{
  "n_layer": 24,
  "d_model": 256,
  "n_head": 4,
  "n_kv_head": 4,
  "head_dim": 64,
  "d_mlp": 1280,
  "vocab_size": 512,
  "activation": "tanh_gelu",
  "norm": "layernorm",
  "norm_place": "pre",
  "norm_eps": 1e-05,
  "positions": "learned",
  "qk_norm": false,
  "attn_scale": 0.125,
  "bias": "all",
  "tie_embeddings": true,
  "parallel_block": false,
  "init": "normal",
  "init_std_qkv": 0.0312,
  "init_std_o": 0.0045,
  "init_std_up": 0.0312,
  "init_std_down": 0.0045,
  "optimizer": "adamw",
  "lr": 0.00146,
  "lr_mult_qkv": 0.4,
  "beta1": 0.9,
  "beta2": 0.98,
  "lr_head": 0.00828,
  "grad_clip": 1.0,
  "warmup_steps": 587,
  "schedule": "wsd",
  "decay_fraction": 0.483,
  "decay_shape": "sqrt",
  "final_lr_fraction": 0.0,
  "batch_tokens": [65536, 131072, 196608],
  "seq_len": 2048,
  "doc_mask": true,
  "train_tokens": 808700000,
  "steps": 6512,
  "dataset": "wikipedia_en"
}
Each number is 128 + 32 x the weight over its row's rms, rounded and kept within 0 to 255. Layers, rows and columns count from 0. Numbers have three digits each. The size before them is the row's rms in percent of the matrix's.

# layer 2 MLP up, 1280x256, rms 0.0717, rows 447-474, columns 0-255
096:160098151174129167067180155112134135174124146103125134077084181145088105173111100120094109147105139158090132141186158174131153105184125118121129102108177135052108167083125148164152157161168133129127141133165114138080105172161123092108106129088168185134196149151118107096074108124145115140123115124154147076142079133116071130089198114183121142100147095112056072106139175120125179099114121131137131122106131114126130117099136155164080142087181129114209061095137100153045170147074105142118074153040133137108085092102103143136086107111115118172201103110141121144188123148154124180140160149148168197131152120120127188161147128137144079168168139167174085143115141072134073063099162166088130138135125134148116079103117137126132152100133151122080206135146120120124130151081109
103:184070179191125181084155151091132158169172110108158093083103147152108138154122095137115115183072153179093104157124174156157160103168076128097109103117181128069114184090134127161146151153175106123160123175138125168097097173117142087114125104085147170145182119147135126085046086118154134143138115127145125093126095125105071150061158093180105124115170061100064066134117208107110159073110124115131128131091141116113134143108132136159110150091161153107160085105156106151065178148053103142124102144118166124132086117051113141155066103111108140163203107093131125156190126145123148161160165150151172168115140106151126143125156118123123081196161159161179066134115139093125103073109174176103115127159164133148123098079108133130126129124118125123112218136140132111140134130092087
089:129083154197145182073162145082130160176143118131122128087100168131103118165086125126117122171077120178090138156143154159145147101194093126107127127123190151081102150114112123151162135163144121114149148143157122131092110176148159075129124147081149172089186117123131125076068105118131128126131131140127163069133075121083096134119179117188132119056150064089070065106111175124142133101128108103140152114117130135103091128099117144188096120069157216117157047113149113186085199105088097135100085147055157150124088084097090143176091135104111120142227111116139141107176136148106157169166178125157147191158174135115145148164134125122141096156152131160176046111117126125131053084116164180111127111131139139126129096126155149141106139142121171145113178143127175095138134145110078
099:153108155164127180076159139084142169190156140130119116084099149140071095161102081167087117169104124143114122125149174134178130096177125131105130098076179138056106190109169142171195147161156138118156130160180130134064101165147177099128104147086154163105178158145162100089096098108124113154113129130168135106151071126133089123066133108168123118069147082144031074088141170107109129104133137097130149095094157121130126143091104167172080117100161158103133094111150136129046157170084101157118076166074172153133094086084114120167063119121110127143186109121110092130170138129136144137154211148144182168126169133132150156133145125127158089173163147169171065159122119099150085071113207169099114161175113124143123097111151149137133152144152140146087167130154132109106141169109081
099:186092167133119168111163170104148132153161140147135117099082160140100115209131124140093097144078130156084130137159158128169130133192118138118127122093186136069124162091122121120141121179135107134141134164160138161090109170139171066108103126109144179130171113140103092100079091083134143126061109104138111142175110119107080137099167101175123144077131061131071095128118158131135135079109102112143178127106150112089115120080118139161081117115161185100191084129138172136056170129081082135110086110062155183109075107100109163165065067101104130151212105101119101142178141157118168163155142127146147161129164102138158134134139118103133070194171129167206118163127122148150043065104148202125109103170128106140115071108145191135131153122120128156095175121158145119123114134091085
094:158106151198105167075175157106094142165116135093141107109081176129090122182101120116118131165119134148085120173141163154192133094218129139122123103108185130110117157123133121139148136147147076114177134130152151134082105193137162085093110148082135193112152140144095079087097075133129125115121115107120142095118081112114063137072143107199109134079158057125085087109103149123155160086108108116149136119105159117122142146119125169170068127093162167105160051111150114123093158150067105131116096140079147143094092128060071121164056070100122142150194130128151104159180127179152141143166202139138144149115125097128156146188163122106130070156164147167188049112109134095121115073137154168098114113166158121149124060118135145186095104111124122146074187122144139135137114110092103
102:168106147152137139073185167105137140209137126120138130089087152141110113169109109128097134159087121126081117123146158134137140100174093148105174088136168138077154168110116112163153122167164116151130124161174135125070117190123166087085120116063141166096154122162112096084088087103116139150118132132140148105126092118115109134068182101163142144093138093093073072104158161122148128104097128136143164096087136115116125119093143153178067144099179170094170042095148080143093177143105073156110059146086162169155088106081123149142078087101109125147215109089113133175181106156126129161145209133158173165141138115141179128132129086101169109180134125143168064144106132113133049033105179169101138126146137116154108070075139173146145141135151141150113195146127127120135130161108100
099:160109167157126144096190122098112135139152109148139097094104151130107175163121092138073101147075126154066122116154157122149163105184116130067130125121187133065125194068117153182146136170145089143152121149133129157104136154128143059097114120098133145117143123150128128092092121139129124142170130124161142080151076132124088141069169102187119118072148049086068082125174163093123158085121109102155139120120136095105124142096116166124104145092134156109175064075145125148086195141107061152106085125081129126139085122087098125164094081091136133164229120130172125156190150143132188159160177126112162182130147136122162158173130115097153078199183139157200058126056111133141054095109169184106140129150147138148128096074107133145098128136125117173135168132123154113122160135109117
106:151100186170104166060180166090119121174163119132136109085117157112075124170116087142113123154121124197099109124143163139205120113195133142116133086103190130073116156069147169142165151148158130136140128133188124133113101168120158084119115189081141198121166133135111133088099093145136125116104135114158164093137102132100067136069193116172134103092160088110084083101133157122130164104086119119147128136119132103120126118118136180180064148104114164110174071095144120148090168142074085146122075159052138164143087088116106166166086084100142152140190149109156114130169092157137117153158158143142184174134145116144157137196181123092146075166170130189174063147097118098132048095122192151100132093176137103133136094098113156147155154122130129153110193117151119102123142144088108
098:148105146149111172067116127086102130162110136092120134110086147120101143139116133115100114139078107155094080123151164156138144092178155114105112127114182141064121158097103156182116150149130136147161132155177134134095102201141157072095115139128154167125185133126145129119095123145114149139118116114122141052073102127114092140065192068177144139050178102097118110099152135116133144127147130122154171100124142071095125140102177183189024148082123201072187076099103154148099170139112094138102089132037174133127093104085093103106097086091099133124198124119133145156182141158131122176136174142112133186182127117118129138122136120114183098192169126146166072098127111139124044109090172163151140100154149137144154077041158149128126127153155140125111151132120160100111114153116078
100:170136152163124175086174122094144160167138121139128097092077142140097139152139080117070119184070137160101148152148153125178145093163138144125137115096161142078109173073128141169157153143129099140175144168161119123070104164136150112107123135100156143136202162153124085086096090128142142126124130130162147117127095112137064145074163116191148120085143075099071059105140179108110118083113110129142149114090166102125123172112104178169076132062173183097179073143137124103090175148075096142132093143046148166131107123067107119189079087118120157126159137116116121139164130135129157145157163143130166168129139118164180146133141121083146069168146146143210064098099070114154066044124184170101137131176134164161145066077169162141148141143163118128099156148141133096133138145092113
104:183098188176104173097172156136120145151125133148128105080082136129110121150141077122098102192095146160102125136149131148173152112164083137109155122133160151060121167100137137155158147139161074138126135156192128131078081136117172108100115134109136163123161108110146113105106115136146137152126148147130155069160085127124078127101158097167122132080163083128067095076116183115177160079134110103140157130080130128074107145082094150169048121093168221112163072062131122148104159125103094144105093122071123160124083099063104125146079095087132139134187098105151165154184125140110125177162152138153150168108142150134149158140145109124156079174134100136203061132078128107129081060097166159098121104190134102140119069046164201123101130138109092150120179128127160106101138152100097
107:170126153170137144101164141091099152150182124114140115088124160142098133174107106148063134180101148167098135144149165127173146121181099108130150104096153125056119155087124113141151139157157090102157148127177150126101124175158202104107116151118131192143177123123102099094100088098127138128110138117166144092167110111090089144081149101204122129116139058113061091092107172127097146090112118130136150121136143079162117129111114178178086126124140179093154053096160153123065169176074127135118066132083185166142073059073116132184054086096101123163196129091140105134182129145155163172165164150150162163171139127136130144145167080135133089176160130184160076132146102083131103072117179168113118107162143096156161066109128149150113112162144150162103187134152125126163130133097083
092:177105184176119165069141129092125129159133135121114108071090183127091156145089099113094112170085116152116119137124155123150146079183123139107111108086163133060131177077131135125151141157138097150133149130188123131102113178141181067126093150103149176121148118135120112101082081122154140118133108096160140060136097123094102134082140092176133140097171116133093082103132153113169155092086130100145147080061143082100138113098150153139066154097175182123176055082163148134085206169092095147090103158070169162121071078101098152160063095071108120155206110102147117121162130174119154183154193155171132149137134136119153157155141098154119092169156121173163085112122104132119063078100162131099145116149168142123115049073149168145102123129134139146109185135150149121135140108100071
097:163103169153122138071157141083127162173165145134124107074119170142078141167127110120063110151092146144087122138114174140181149107158109154128149117080173153072124173081157122172171152138124112142144114163192128132111110167136192107119096145108163204130198085139116099079121102117145134121099141142132180075151129130110097129102168114195134123077142089130072076106124142112126138115114118122164153144113148110113106161078115215158081107059161185102154088082140139139083167129068089148122096143062167144105054080117105123124079071095099104150199095104129105147170147152129149168164162125132196174135144128138143177161142111110156079139144126144160091112113093116138049075093173178116148128161129137135125080118164181146134159107134125158105203126137169116095147119081091
099:128125172168132178088144134085123156138088118113189113109087135142061141176108115113126118170094108147063112181121142149152155098183121128085142092114173159067128166078119141160137139136139086133142115137174106150117098171152170078101130110078156148122172112113114090089111127130135142092112131136108166054162098145087082155093181113202131119096157113124084114098167156111152136106132098106150157104103164079108118158105126180137103164139146181099174067071149142173108186139110056154134100164064122123141089080094104141131099080104099109114206115113161161136165151160144164191171170107112196190137146133151123148124143117137124094203146103194172077099153125124128030115084182140121112094161147132139128098060113162132111108164139146150098177160139131082116154154127099
101:156111143151132160055213138104121104199130130092099133100096133111061119149130108125106090188086161167111135143173152130181169090141137131135112080099163109088121183084154147164116141139134121155163128135179145119097119180122170110114094105095109138135164149134121109098098111134123134163114122125139156077128118107127085139099178147172128129088149111123075108107121143109121140113126129098153166120090164094169116143067127196138094143091154155127175074083158116108042227144093109146110093163081132132125044087102096150134086082092129137142179121138128133147138110132121167164184186131133170145119142112115166147160146131102172060160170132180188067113075106141102038077114182166093139128154091138143154038070157158153123143159124172142105176144141115133122146156083127
098:166088159149118183113162191115124125169148143140146110120096146134111131173130086135113140189076160174105114134135127118194116133163082134138140095098188134090090166093142138162154149161148145153137140151185148131083067171138166090107108165098123199152133131101115099092118100116145127132100108176164134100154120116125065145085155091176138106058150072096053062105126178114166156076102115110116161096112145109142106131113122125137051137084172164115208094109143143161081160141120114125097072127086148161131050069077096130187045080096135119107195114109140115154166106160093136172158162164124146170149137111122161156139175108100106081140193137182189108137135087109138092079152141187109109095181138126129116090092122156148117120132164163160096167143138133126131119166117087
101:145107174126113169082191158106090121151161121132119091059119135126103129183098094104145125169109176186103127135122114106162122120187128172117141097106159141101094182092170121131135140134132131162170163162164147116073084170118187083120099129087147158123166148132130130060118120138144147160129122134156144073160111127111066116105130102175126130095134041106065076120132162104132163076104134131161123105108122095105132132102125180161070126082152143110143083122162157139080199133079073119123086119097140175118038159084114122183103096128116130150193125100166144161194099164114158154152169184170145130114151111156162194188162119102143047172160148164196091144070101114125083095123137155101103114184145140154156087095142165158136152124161139116098189121172129113103123152103091
101:178074132132113177075163157092146174174139104144145119081090147167098127172121085125122120150091184163100111132164151135161135099174120157125152071101166150082118143090126125166140152162157127145126113146195118112063106165146163092123116134091142138131147121136154109059104089131118130110124101130131169118137122115118061117079166085206116138083156082117094054093112190134148124109129121119154157123104145079124160144132101146186056116092196148125143084098166121149080200147100096141087066157069152153173103117063100141137067118099118165135186102103172155163185152135124161166170181141133169186129158127130152152142150119096138080181154151157152075142122116138134078056120163181102141104196131108157131103103152141135112183120133154139123164143130165112165134149124042
088:146106161171110164065209145066124133149116138114128115082087138124111128148109102119096085176067140139089138159144154153182141138185120145121108112101166121098133163109120156171131163181144102121170135143183135144080108184157190068123121157131146192131159141138098123099091101110175151135144146137143125102120083141137089115092185127183121098078156094135073070103144164114122168097128136102136146125094168064119138139054113167147073137080155202109170069123146140150071171156097084138094090152073146136146081113076103127177054087091113133140211118118141115157175123177138141164164125163154180180152142105112143146145153112104113103197152138181178078143116136109173076108130188194122114113148133153145147101124124178157118099132113150171097166167130139132152142132078112
096:164100156169125141078169148098133132166161121114137114087124157124101123181103100124090117186094178154127139156166169161165141084181140133109145090093177115082091183095129135175176142135142128122145147139173124152079131159132185096131109135091147199134190114123118081090097098136138123126127096137130146075171087107125060119064166086204141119074143067118071093122114182139134162126117149127172157123120139118094133141085128153168078143094179157136150091100145121143077191142072077148123073149059157158139086100055126121183078100116119150156186114133125119176192125145161123136140179166137161156140163105109150135160168102121134094162159136166165074155096102083139082050122198156115142105175114128154111094107139137164125145115169140140100162169144143099156151159086071
100:148146158150127145065164136105086107134165137114143114092075149148084125164126116139124090149086113118096145141121140126179157117210111142103094107121193147085143143109149151175143144122138141193134114172205149098093108118132171096075087140106188178097181107103108134098095122145146123127152137142128155036117109131108118134082192074187120125122125109113093110095164144138143123125142121111164120115116119118072124135117129157151052160129140232095167063099173161175106156141121080166132105133082150148146084115129090098140113099095102131149202119099156126114185112150119162194140128130127165166126152123130139153171121110152137077203142101135195084139119135124128000114065163132112116124143145104143152078038168171135130149118114151143142179107160134109096107113128123
099:163114162168122177078155152086145118193136118113132118112104131128088112117114078159096121141069176122099145128157155144154154087161123165105126106099177128077092199109125162180151152173139112127169132162177133127108109191141170103124105173090145168112167136156126123100103090122140100144089118125116154075141096138163076131088169121186137136068136061119067104079138160107139175089097137133157155117099128069100074135091104187140094119092145153115172108105118160142052186153085071147126072147065129141140065107075129101119078077112088142125194118116169100151153115136157157151140203141154163169135132109135157166159137089104162080163158173167191067147103110108119077087077196152105121126166132116148117098088153141138134173152150136146100167153136138089123151170095086
090:151085178169116170077199127133132162172115119106127109101079141114113125143099130103104107188074152174110107147164152137163142104171130138098135110090175119087143177133114116137163144157173104148180146139169140133093105196133156104121110131103147181126160117128149099081105070108126127174104122160142145091097070145141108152107144110171135129055133058105076045121131166156154153083131113104160146136084174125127133169095121140174061117074175206084166046111111130159079165124097065167123066154070152139114070109077113127172061086121140137149181145120135126138194111156118107170167170137136146177124129149123137161166155122122134064180136153154194093122135087125127078081127208168122125100158145149162136099094140167123138118170137166162108171127153124134140133140107136
100:153084172166141181055154142110116152170164112134131097081099132153123128153108086141120105181083154166093125156153140153160137121152125149130144099096181126076116176074125144183127148144150098140147130147173116149077110172150153071115103154106140179134187133134123103111072090135157155123139121147139147079159102118131088147064154092187127129072144055107064097085137158113128159093113128117121128126068153113122149168108134175203087106074164159113172058105122104127074175143088091129112073148060138150120070090070120134193088111101102121155192118089159131166173137137130139157150205149118177167138151121123160143144181114109131085179159128183152080145097121084117070082098199181118123101158117121128106109096145130135107145121122122139113192144152139134165140159084070
101:178120171138127164075185107128109129141130080129145136108079156112082136127098126139141102189087149135077107160133166141176146130131152118117137114147182164086126162129094113185199153145148070166109154117202137124120103188159154118114109130101131197136165109063108107117135142139132132158121134125143129076111114131111108125093191092166120157075148103113091117115093161083106140095131108108154145128132168094097116118110126142165041137064156207078152049081154140156091172160137083171131106122086101186143101138097069107162096075118131140109180125126116109142179113159115170137169156128086176186143120111136123151100168086121163126155146128170165053112143090100112000135107175141118118125166159146135131107027176150163105116130152158130137148136136175116144120140113128
092:142101172159130178098185158094141134182151127101111104090093128145085124158093084139104110201104140130099114137174163138190149112167104146125144093084166091094138170105131122166133124162128107157172127172179143103105124169132199085113090140101164179117133121140145119096088068134134118120108117119139126078117093130110079135090155115198136141114171062104060090095101143118145135106118124110146146132099153123112118103090102136162101130068122189130179093086120135138087169163073086144127112149103147157132066125085097124156065071081133119137234098109135110160183126148140146168167190143160178178142131110123161159152173105095117046165109147145197100131122101093137046084117162152104096097167182100159143064093153174142134142149136142152108178132177144133145127116093108
# layer 2 MLP down (transposed), 1280x256, rms 0.0387, rows 447-473, columns 0-255
059:152110149125134172157147094072173135129117093049110124134152144088086039137063083203101067175117124109134142153188122115122138124078078157113121098120141123112117183130133149118088168122171177127118119080115184153070148194093132125149119124175154093131146134140111155114163156139171101094146192178136146115120101129149171163108141170184044158112106107142102136122161177141125198136082182112152116090111159109112172093186107106109157104082100116133142120076115113206101105119094142126115099110103143125106104104107152132202170146124106106126179174108146168112154107140165170183052099097129160136111118100075088090093144077190148124099143143200083151139095153092114136155122151130159073164120105126127123086128085111146148141133130187161115157132083085156141113181147121
056:128109144035098127145068133186115108192175087149144113068146083139162105081179124116135113123081150147120110118162154180092207110114130119113101108170109085086142135078127146174092120073135153136101101154110170128116095081110107105113094126086051127134161149156092144137086120139119103127096174095107087148189100127138067088139112109075123125143029146159119190139176142155110161056134142122179161122139156151155212137148140144154124124123121144098105141105102120187155155140146108149101103138108129072179091144106134130207156092172113156148147125061100207157134155140136131139067139142138136116069099077124109113076150099101143061110206152143100127101147169122086153124173154130142111115099138135153146131116103089135116150142148205122113115161140102103185121123086168
059:147101167166104122130136096127146131126126151129160144171128142155153095097138099146153141102117115083173145141131121157144102136032131143114094155145150120133040182090129137107124188122116179093129142149121159083139128137153118125143123098091149148127074088140137121125065103116125095127078060120109076086138097092206154166132090137094103103132106082183154134132144135184152148112193146091147111097128184181142155160114116089128158047107161104159094116136127067219161133166106204109176089175112132166083166151073125104144198149155101149104145177090121151086136053095147135128098137119152091126177149081139113144104082077177169133058112093126151157197123172161083138120084113171140123114147129099071134128162137099101092161152165165111134104111135146135178128202143105
075:137164154099131165067153103152156139072128089112127173115114150112091155157090089076107148145077085089169090118119102154128157121078107138142064043118111088139089144160141162145098165115157182160155160069116211109104138104132152102103105075069113098096149092121091110179217212137147123162155098136172119109137084122178188122088126082154165155101115105114119126091114198197111139104119147129142157075141188094162142104084147182165136143106123167165105073109166143160136133103109121096187131209163117158147084122178151116155149124179141132089110121139124168113180108128185147153096106188126135157165142105109133080139118095183152119100135143154118121131137137141089116122124089143069154126123141156109186120112100178160139110057123149153125176138142129083109158104081125
091:114128197069138040102178137118161146144130136068165118092117127082094095136064130123102100182149142092107073095147127077192116065124132122108156098127148144119166126121149154163151127142129151213184159131149112131158107137163145140144110099137078053120131127118139138097186117137055163140118111152137149092141111128127144129094140110163175146084121059128123042099100111141093136155187056092126137109151174106073121110105158132112158103156126151114184147091148113180149169136092131146114042095169138131089110193065121119143071121110138149129154120148127166156101094110137127175135148158107136100135136106098211136102130075101153134134133098119144164172133151096137106109095139113119147061168188162168117105127168108169143171184093077080113145151145161091144194166088156
071:172132127173155137048128115168128148162161104107108131084140119106138164148139144145086111149107132143055117109188156129084178136103111110081174109157161154166119198119129155145126129171158154128158112070130166133052126136120113127122111111107139094071104162134150074089061073142157161086147166126116154115121135112118112182087152135164062113105143102097110141154097141144127171018107104093154145114094078123120165154106134131144140080117178106106201134112181146187092126193044126161127086195109212156085107132070073114168127144109137114164125155138144124135126114131122125173139134154141178121135102151096147195085135122154175087093156095232141165171091122112121179147120134137126155126148133094153130112142108162184083170147139098122079097162140102096136136143082110
091:162140150183104149113131148165113154153108120125163145145147133042139096113104157171140157110115173168138143049153081166156115126194145106136114109167136113121055114115159113145070190122148176108117163097163124096118128175126138110125171103054105091139054131164135173119118128150162083148123113111156104116120111149130059149109076189121096144078149151168112146047092112104170136133183150079112158110152183157092136060092112124090154127125138118141062125083081105146098158084076131116121138145075201071122130141053112148178134089115107124124123144140134171125136142123193155087146128091195118119118111153122095137074124140132134176149124105154199112038126177142083163164100103178100106077152193099117125152132136112147142173137170112088134127136138132132106148195141144
097:081075154072071111127115057154104154147123162106149113124152084079138095085140098168150134139102124135075125096174110149128139118097188149066095122156176114128011155131123168095103102122143132145131165059105225139203049101133093165164150069111167159141117115142144028110174073087118107086094083134188132101155096131135110131141128139174089113166136123124148172127140140138121199130133137138138174163163119133104143135101140146109114136170094117122181126136118109147183110118076131138136089130142152149101163155135109122169108127067192161116155164092146171129132047119124119165100137175108122091170149133113162132092131060130088161112155062148121171217192124131113110096140098097149139118111084116135098153150140112096177134131111136132114131111144124085110130125088117
088:114148204142068179120128118083105128125196088120158048127123174099105134097136073146139153176091139141072138148091148169121109128086120118168088148100129074103078159111186179164082140130130162130125075165118129116095130074135155115157121129120105144097107142121146086099116140162127161091118098122126094140122161122165157179146108159152085152140163083138101109142178126161109166069115167143133129126080132162101151168117126142106158123070151153137165128102086090177141146107083146127166149160080132158044120120134170124118141083159132118118115136148186131143174097111196138179146117128183188107142132135107099110026126143199100114124129111124180117151127187134056117170110107197141119171107148112188172132139067063153082106144110125129093199142119130136085140100051086
084:134189143117119107119172128120145137144097150131167144181149120089149145108090094146132159185105133196115125170133114096112149126089130103154118141114127108115105170123079153115106133090148113106167076136102209140153065124248129181129101124108175145121104037087158099135131099118166114175175147142117115110134163198134131197115090113125152107097134133099146127132130131111118086098137043149235137124141164155124115200113102112100101117149081129141165129111141107123179117154084147144180077188125137125105106161139088091154090114065101104141114092159112153111135089119125149124159148193155117102109133139129086180087145097070102116083154068085102145127133148086052134083135184136137159077137134101132115155175115141126090147189134132056133095102096117147153150147197173
086:154179184142134118077146166137143126137119093144185101118138137105131169126114123141130142136110154139072093076112149124126180127088199140133129075068115044107097112088133140057128132092141183144189133103122158082227124142143088147146108160062197129084143102089121122109109107151140178113090113134127086141100106148120117143111120102129145128087123101140115164132089189193091112120171103115150112149144154080079128175081089157123159120114108113107108123101127120141114151168164082146190115162177110132115113146061156059157178104125113125123106138167119239168130116156195144126089135146140094092149132143134165121081141159086066109104122116115088127132089167128134154107083132079100131158165122172117145119146170125139106163204168170054069113154142121183127145087124186
100:151120172116071205108151139112109088202151106107131105137147171090142148103147131149106068093140138151094067089192172175093169089113129096112115075141152090104096114124124138137101070063136179129141074118114183161117134216145138177122079106126123155163112125140129095118149160116122137160096103143134082119170061131085128142124112151137110180095139110092100150113130133105116207108115093079178156073150123139103174165112131141099134076159147115106149106114096098197119128171132134139139107117117178156097130130117127118174153112140081077121140092113167238092151065120137114137102149161126120076108139157098125163081152133067160120114208112210143145119148134123025103122120122140138076109140178163125136107162155118129100143129088199086094146107136130086103138151122087
114:068112116127112233108151124141120091141190155151148126110138146103076079123147072094058066108099136112128127085211128102102190113113096086115118176159141208105152187042108131200121132151054139140129122094129160143114106106117148134101078066104072129163148156173183157103193118127096167094116117156122143132140138128157129146098111163137102151090068121104156114111124071111152169073084102133134190109084169121143122125106104141111164134103165108140121118122170190199110136139110131148163114148164169177106113056133057142137149120143115123105141114150142145160141088155137152130069163168182136140133121130091158166126144124153179125120153088201122122131097130112108136161094161146112114123153175116121132085137166131222103134158100126146074144167123103131123149149100069
089:166160158130156141064135125080169130140120106078101150130160173067063095064085151123136145161128101079127143106100134152153116132108139090106137103046151084114062162151115127116121143076197171140153126147142204180119113152198151145123095078134128119158126096066124113125157112150116135152166160150148107095161092132067141184127124164227127138110137094112140103152117161179147158174135118118162114117135107106084127167102113131088104108103086119150167106134156105214108129151093132159143103140124144141100083123182113099174113114117087088107133137103153174118137078156168157170078144106112154157100128131093151120082125110114178114147171093211120183206180201064094138150099110174128114081105183137121117118163105164118126124127076151112134149099092173163105145190154112
090:171147190131099142074110141067141134110151166093142144128110130064134163134130108133141179096149117133119099120080101110200209127090097114129101100134107075117117187140175108134151170066121090154195184154150205125088075116141127126103089167078139165140140082106106062151196199135161180158134137161101165103135134182067128142105110100153104140182109097136158151087183136184132152110116110080204154106113173112116092136074160149106147049151124122144125098099150068168127137120066137136193110124130114146079127079172124115137127146140155137075135112108152173126138092140152132171139139180169142101167135135099165101036145141141100113119151092150094197124157146123096142119106077100140153107160098128093090127169097147117150119105125140095114130122087170156121105111173088
105:108142127173049145097130092123108161139133162107199145115112114080123125130146098171150175129092174180099118074120073155167147130130090099159141090135188068121090188129201125133075162073162195146119115073071128167133111081150113108114101115139136120111120106101159035125109178130159111138103068125142084112169173151119085169153101092159041169135122101131070157177137150116104139105112097148123124125120152123135152140095134164093129111159115143150194118125145096097107132120062118160124098171142136142097143099163090149113136121103129113124110101142245162104146102144126108141121141150133133100161115133107112138052088142091070101097145111184151191122131200136036148139111121097182151132108118181173119148173085127157177129166075171123123149114079140112119137131130134
106:156152126147114133111132132130133085157126159143106094109130145148109147133201095155112097196103110133102150129149133185163205136130111129148088089108184059137082208096111161154088154113185122130145139153131179128116129145144093160155136080104193166132095126107150091127114085133181135106035090126113175121110139089138089115113080160176128094133140085101091170095171206074137172060130111085170138114144119123094118149089109146103146065117147100186155125111145122210140126157147138111130073164096123186108066079122149103126113139114106137103136188099153140138151143096132144136073108114187153091201124125106152093092098128157100151106181121172114188176101111157125173107090147191120075131157132099106076128187050151140113114136116159143076104085108141167119133128109145
121:146125154155116094092158071080149116182093120132115135135121129142053130160102104151128093130130142124135096065145166085103116151131127111102104135199140092131066156102142113168156192187189099136147157128158147147043139138118159110116104088157127130124099184125134098082090087107175109116071133085136116131157132118121123143103146153162133122145105049110058089105118165159114177053094149067168173074104160100120129133105094156130145153114198130090162110123132186149121133122067156135145100134114151173125070109078097166186125089187156093115176130076070120189105107123138129148120107180154121141168156096153154135167114122115156119106194098143146113155126191158161108143126107118091089100133159067164119105146111175167100153146125159168077093163151066125151132168043108
125:128136167147100173150167093065132128171147126137142073111152187135103138143137076137138108156143141118136107151112098081081181134118119137124144148127167121090122166068125110163109121173139114155170111157161183100054117150155122107081125120131170153129109162152150123109141098123107182050111141128175140122168047137095101130057126116193112113095130092134095109126110159089133191107101113067160136141072157135070138121094140133139131113100134147115152137129156166180091136140100127192114091177077136154136089093045128139134156083135093121085166119111133122161147169200067132130136107138202099203133166118101164145165169102131203098139179116110107124140059128142126120122088089167117089081123172113150188100134151157170122132155144101201053135153135149105119170161047119
074:141045085144115129101118116091143127107129154085150130097122148105122134120156120094178159143104114195153094105155113189115165122092157147095122104114141075146099105132121075172153161076116156130133111128132206155110070116151127175126121130092099100158102118103148156088101145148115098170128102216088152134097176152132162116131131136137146141199173145108100129108183191125101154085132113081173127095101119078109187142093099124142080113086149139131099120168110124202118117145145125185150117100109102133108143129170063066151098091134092116178128083177097144137141084120151091127188167142063151177144121128109077190113102136025089154131111141155170176085172148100068144119111152108133084116126134185088084139125063193205186133124170158121171106114142127114124138159143124
060:150196188111134164098114135155151205123104097086173134126139198082097109101102123170099110146133132122074118082133054102153154091121147143104108112141103075035143199115093140134120145082153099167111135144116174143141139136145150139113093070173086075187096125137115142119176138146133121172078183136118119111164123186142161133107135124163108126159186107131106148105129189122143154066123104128113118103120132112139155125113107126129090153139103159110171073111123118119093062154163092159161088149147090178095059150090121169158109086143117089159124111073145151112163033119122185141113105158142198142102133201114116119035132080130103141165120101162137155163117149097093097165139110180118095143081104153157148102182131120168131178152147081119110151081089127106124152121144196
046:099150098145141141106121108116164176171198117101131151100127155163131144142169132106085113144165133104118124126173130154109161143138128165144139141043073065127092111165063111072128131105119150133150152079134163128054105090173102168143152169107134084152068072114152137140143136051123088149190114145156162117169129165122074113118150106212057095137119128135104150125158164140148147087097118134196074147108078115118142132091173135107179115142156121177160116093108116168143145156112168126142114159189155137108148110158067147111086111098185123138153132092131117089132177066101166179130126085148118128134151141135122168036111103192041147115126030154161163169139155124092150096133153131152075107143141089083100086149117096143074175143172122155135159142138150120133137084169131
160:157089175112097132119134123104122087138156179066147183127113149045118174114134100062148103159084136184110106062096084193128203138079164158131114104096145076138141179101162138147128166094133137151086132132114198156184138137074120110110060065117088125130130128097145124094118142148135123082087129128103110107127134198119180175135124108148065176132205126131125174166142067088114163112084047113222124174130089118078100129081145120115120158113116132142161118129123136132086134141101150159110142130142170103136148133103154094118146123128105065151135081132175125110098121173146114150127101122135146161111083097163120164089082169150087131094197113128138181106159152081046142112069141071151104141135152159147155144168110129183159136185135129101108120154088150124149156149096136
079:115095142123153140088163106155105149160112110089146149097103149096136139121101160122118140162101115092133125095131101177164206096130152175158112086115091088131163135104110226134101124148152194143104136092130213123128134161101125176091096103092153105180149112099138135115138166132085105152151137154158227072105122120101139091060136137159138114092200096064112152146162163145137169121177089135199181150136146135112121106090142146081120100127187128094160066101174106116196133146111094156148033107118082096053080201130103084124129136108098161123142165142163121101145065106138127186109185128139179185165135141105123139096148126179119117134126145087167131179162152092154125133099085112151166113120126165088101059122133073136118167141130149115116102163100122106117159169117135
068:118121141171048159103163102130124069144077135121194160123138167116083065087167191173121111167102125150088152089154095114117144122127188177125065126158103119064074135107144144126115148123131120184184178110129142091147119151094143162117093118119145095153145125131125106092105113104146151141080107130175136073150139117190104140107125174073076151171115112119168134059107124120138167102128088141172086179176161138121214118117130134080112100148103136112155149144072139118189126144150105158193088173144170090062094109096130145180133128112093144149119141158141136174096072098178167181099111079113129163141129154174121131036141077107158142148164104174159179139133145100083137161067153174112141129159068129129116083145128074096107110146131117103050097153145136141109152124108122
057:122095169086094116140128121124118164178147122183135112119163102121106132079159113117147199170094129103145129122123153120022121106100132161121139136127060128107095165138126120120094091090102120140105152041141161129106171070158086140176079166172134059142082104140145102106113128108102152106129100120109119161160137128160130196143118117122132107173155062140147152144131135199084238141197156116102131114164130123153125097101150135099138113129094125147159132138163099149170109137119164137145150146144117115091173167182157067175195131173150072151094183060156162048147094093140107105094124175139087075166099171083149182103082103133150117152119106147121167040129140099148120205093135096169140154076094095116133125121131126115141130141101110075133166106126123095143074131113108
115:160135110148112176099125117093141093212112115104112118136142136085102113107136182094107121105144148072119147088121110148111155158055138155172122164182097086142119182086139112108111130089134055123138134108123193153142088151143065151151082065117132126125100151095143131165151085109176107121057181056121104107134137195122146174138104092137103154171122092126134133133130112105127176123116066114191186132172117124094089139090134107108138125148152124134135156129083088134061099218083169129102136102188097139112161150075139081114151172163109051135112105101090162141062150085174137108068103096183092118166079089082114179065137140067179128090131131158124184125150162114071163144126140089093098091164175145135096124177124122140160137155137139090132105123108137137132142170144116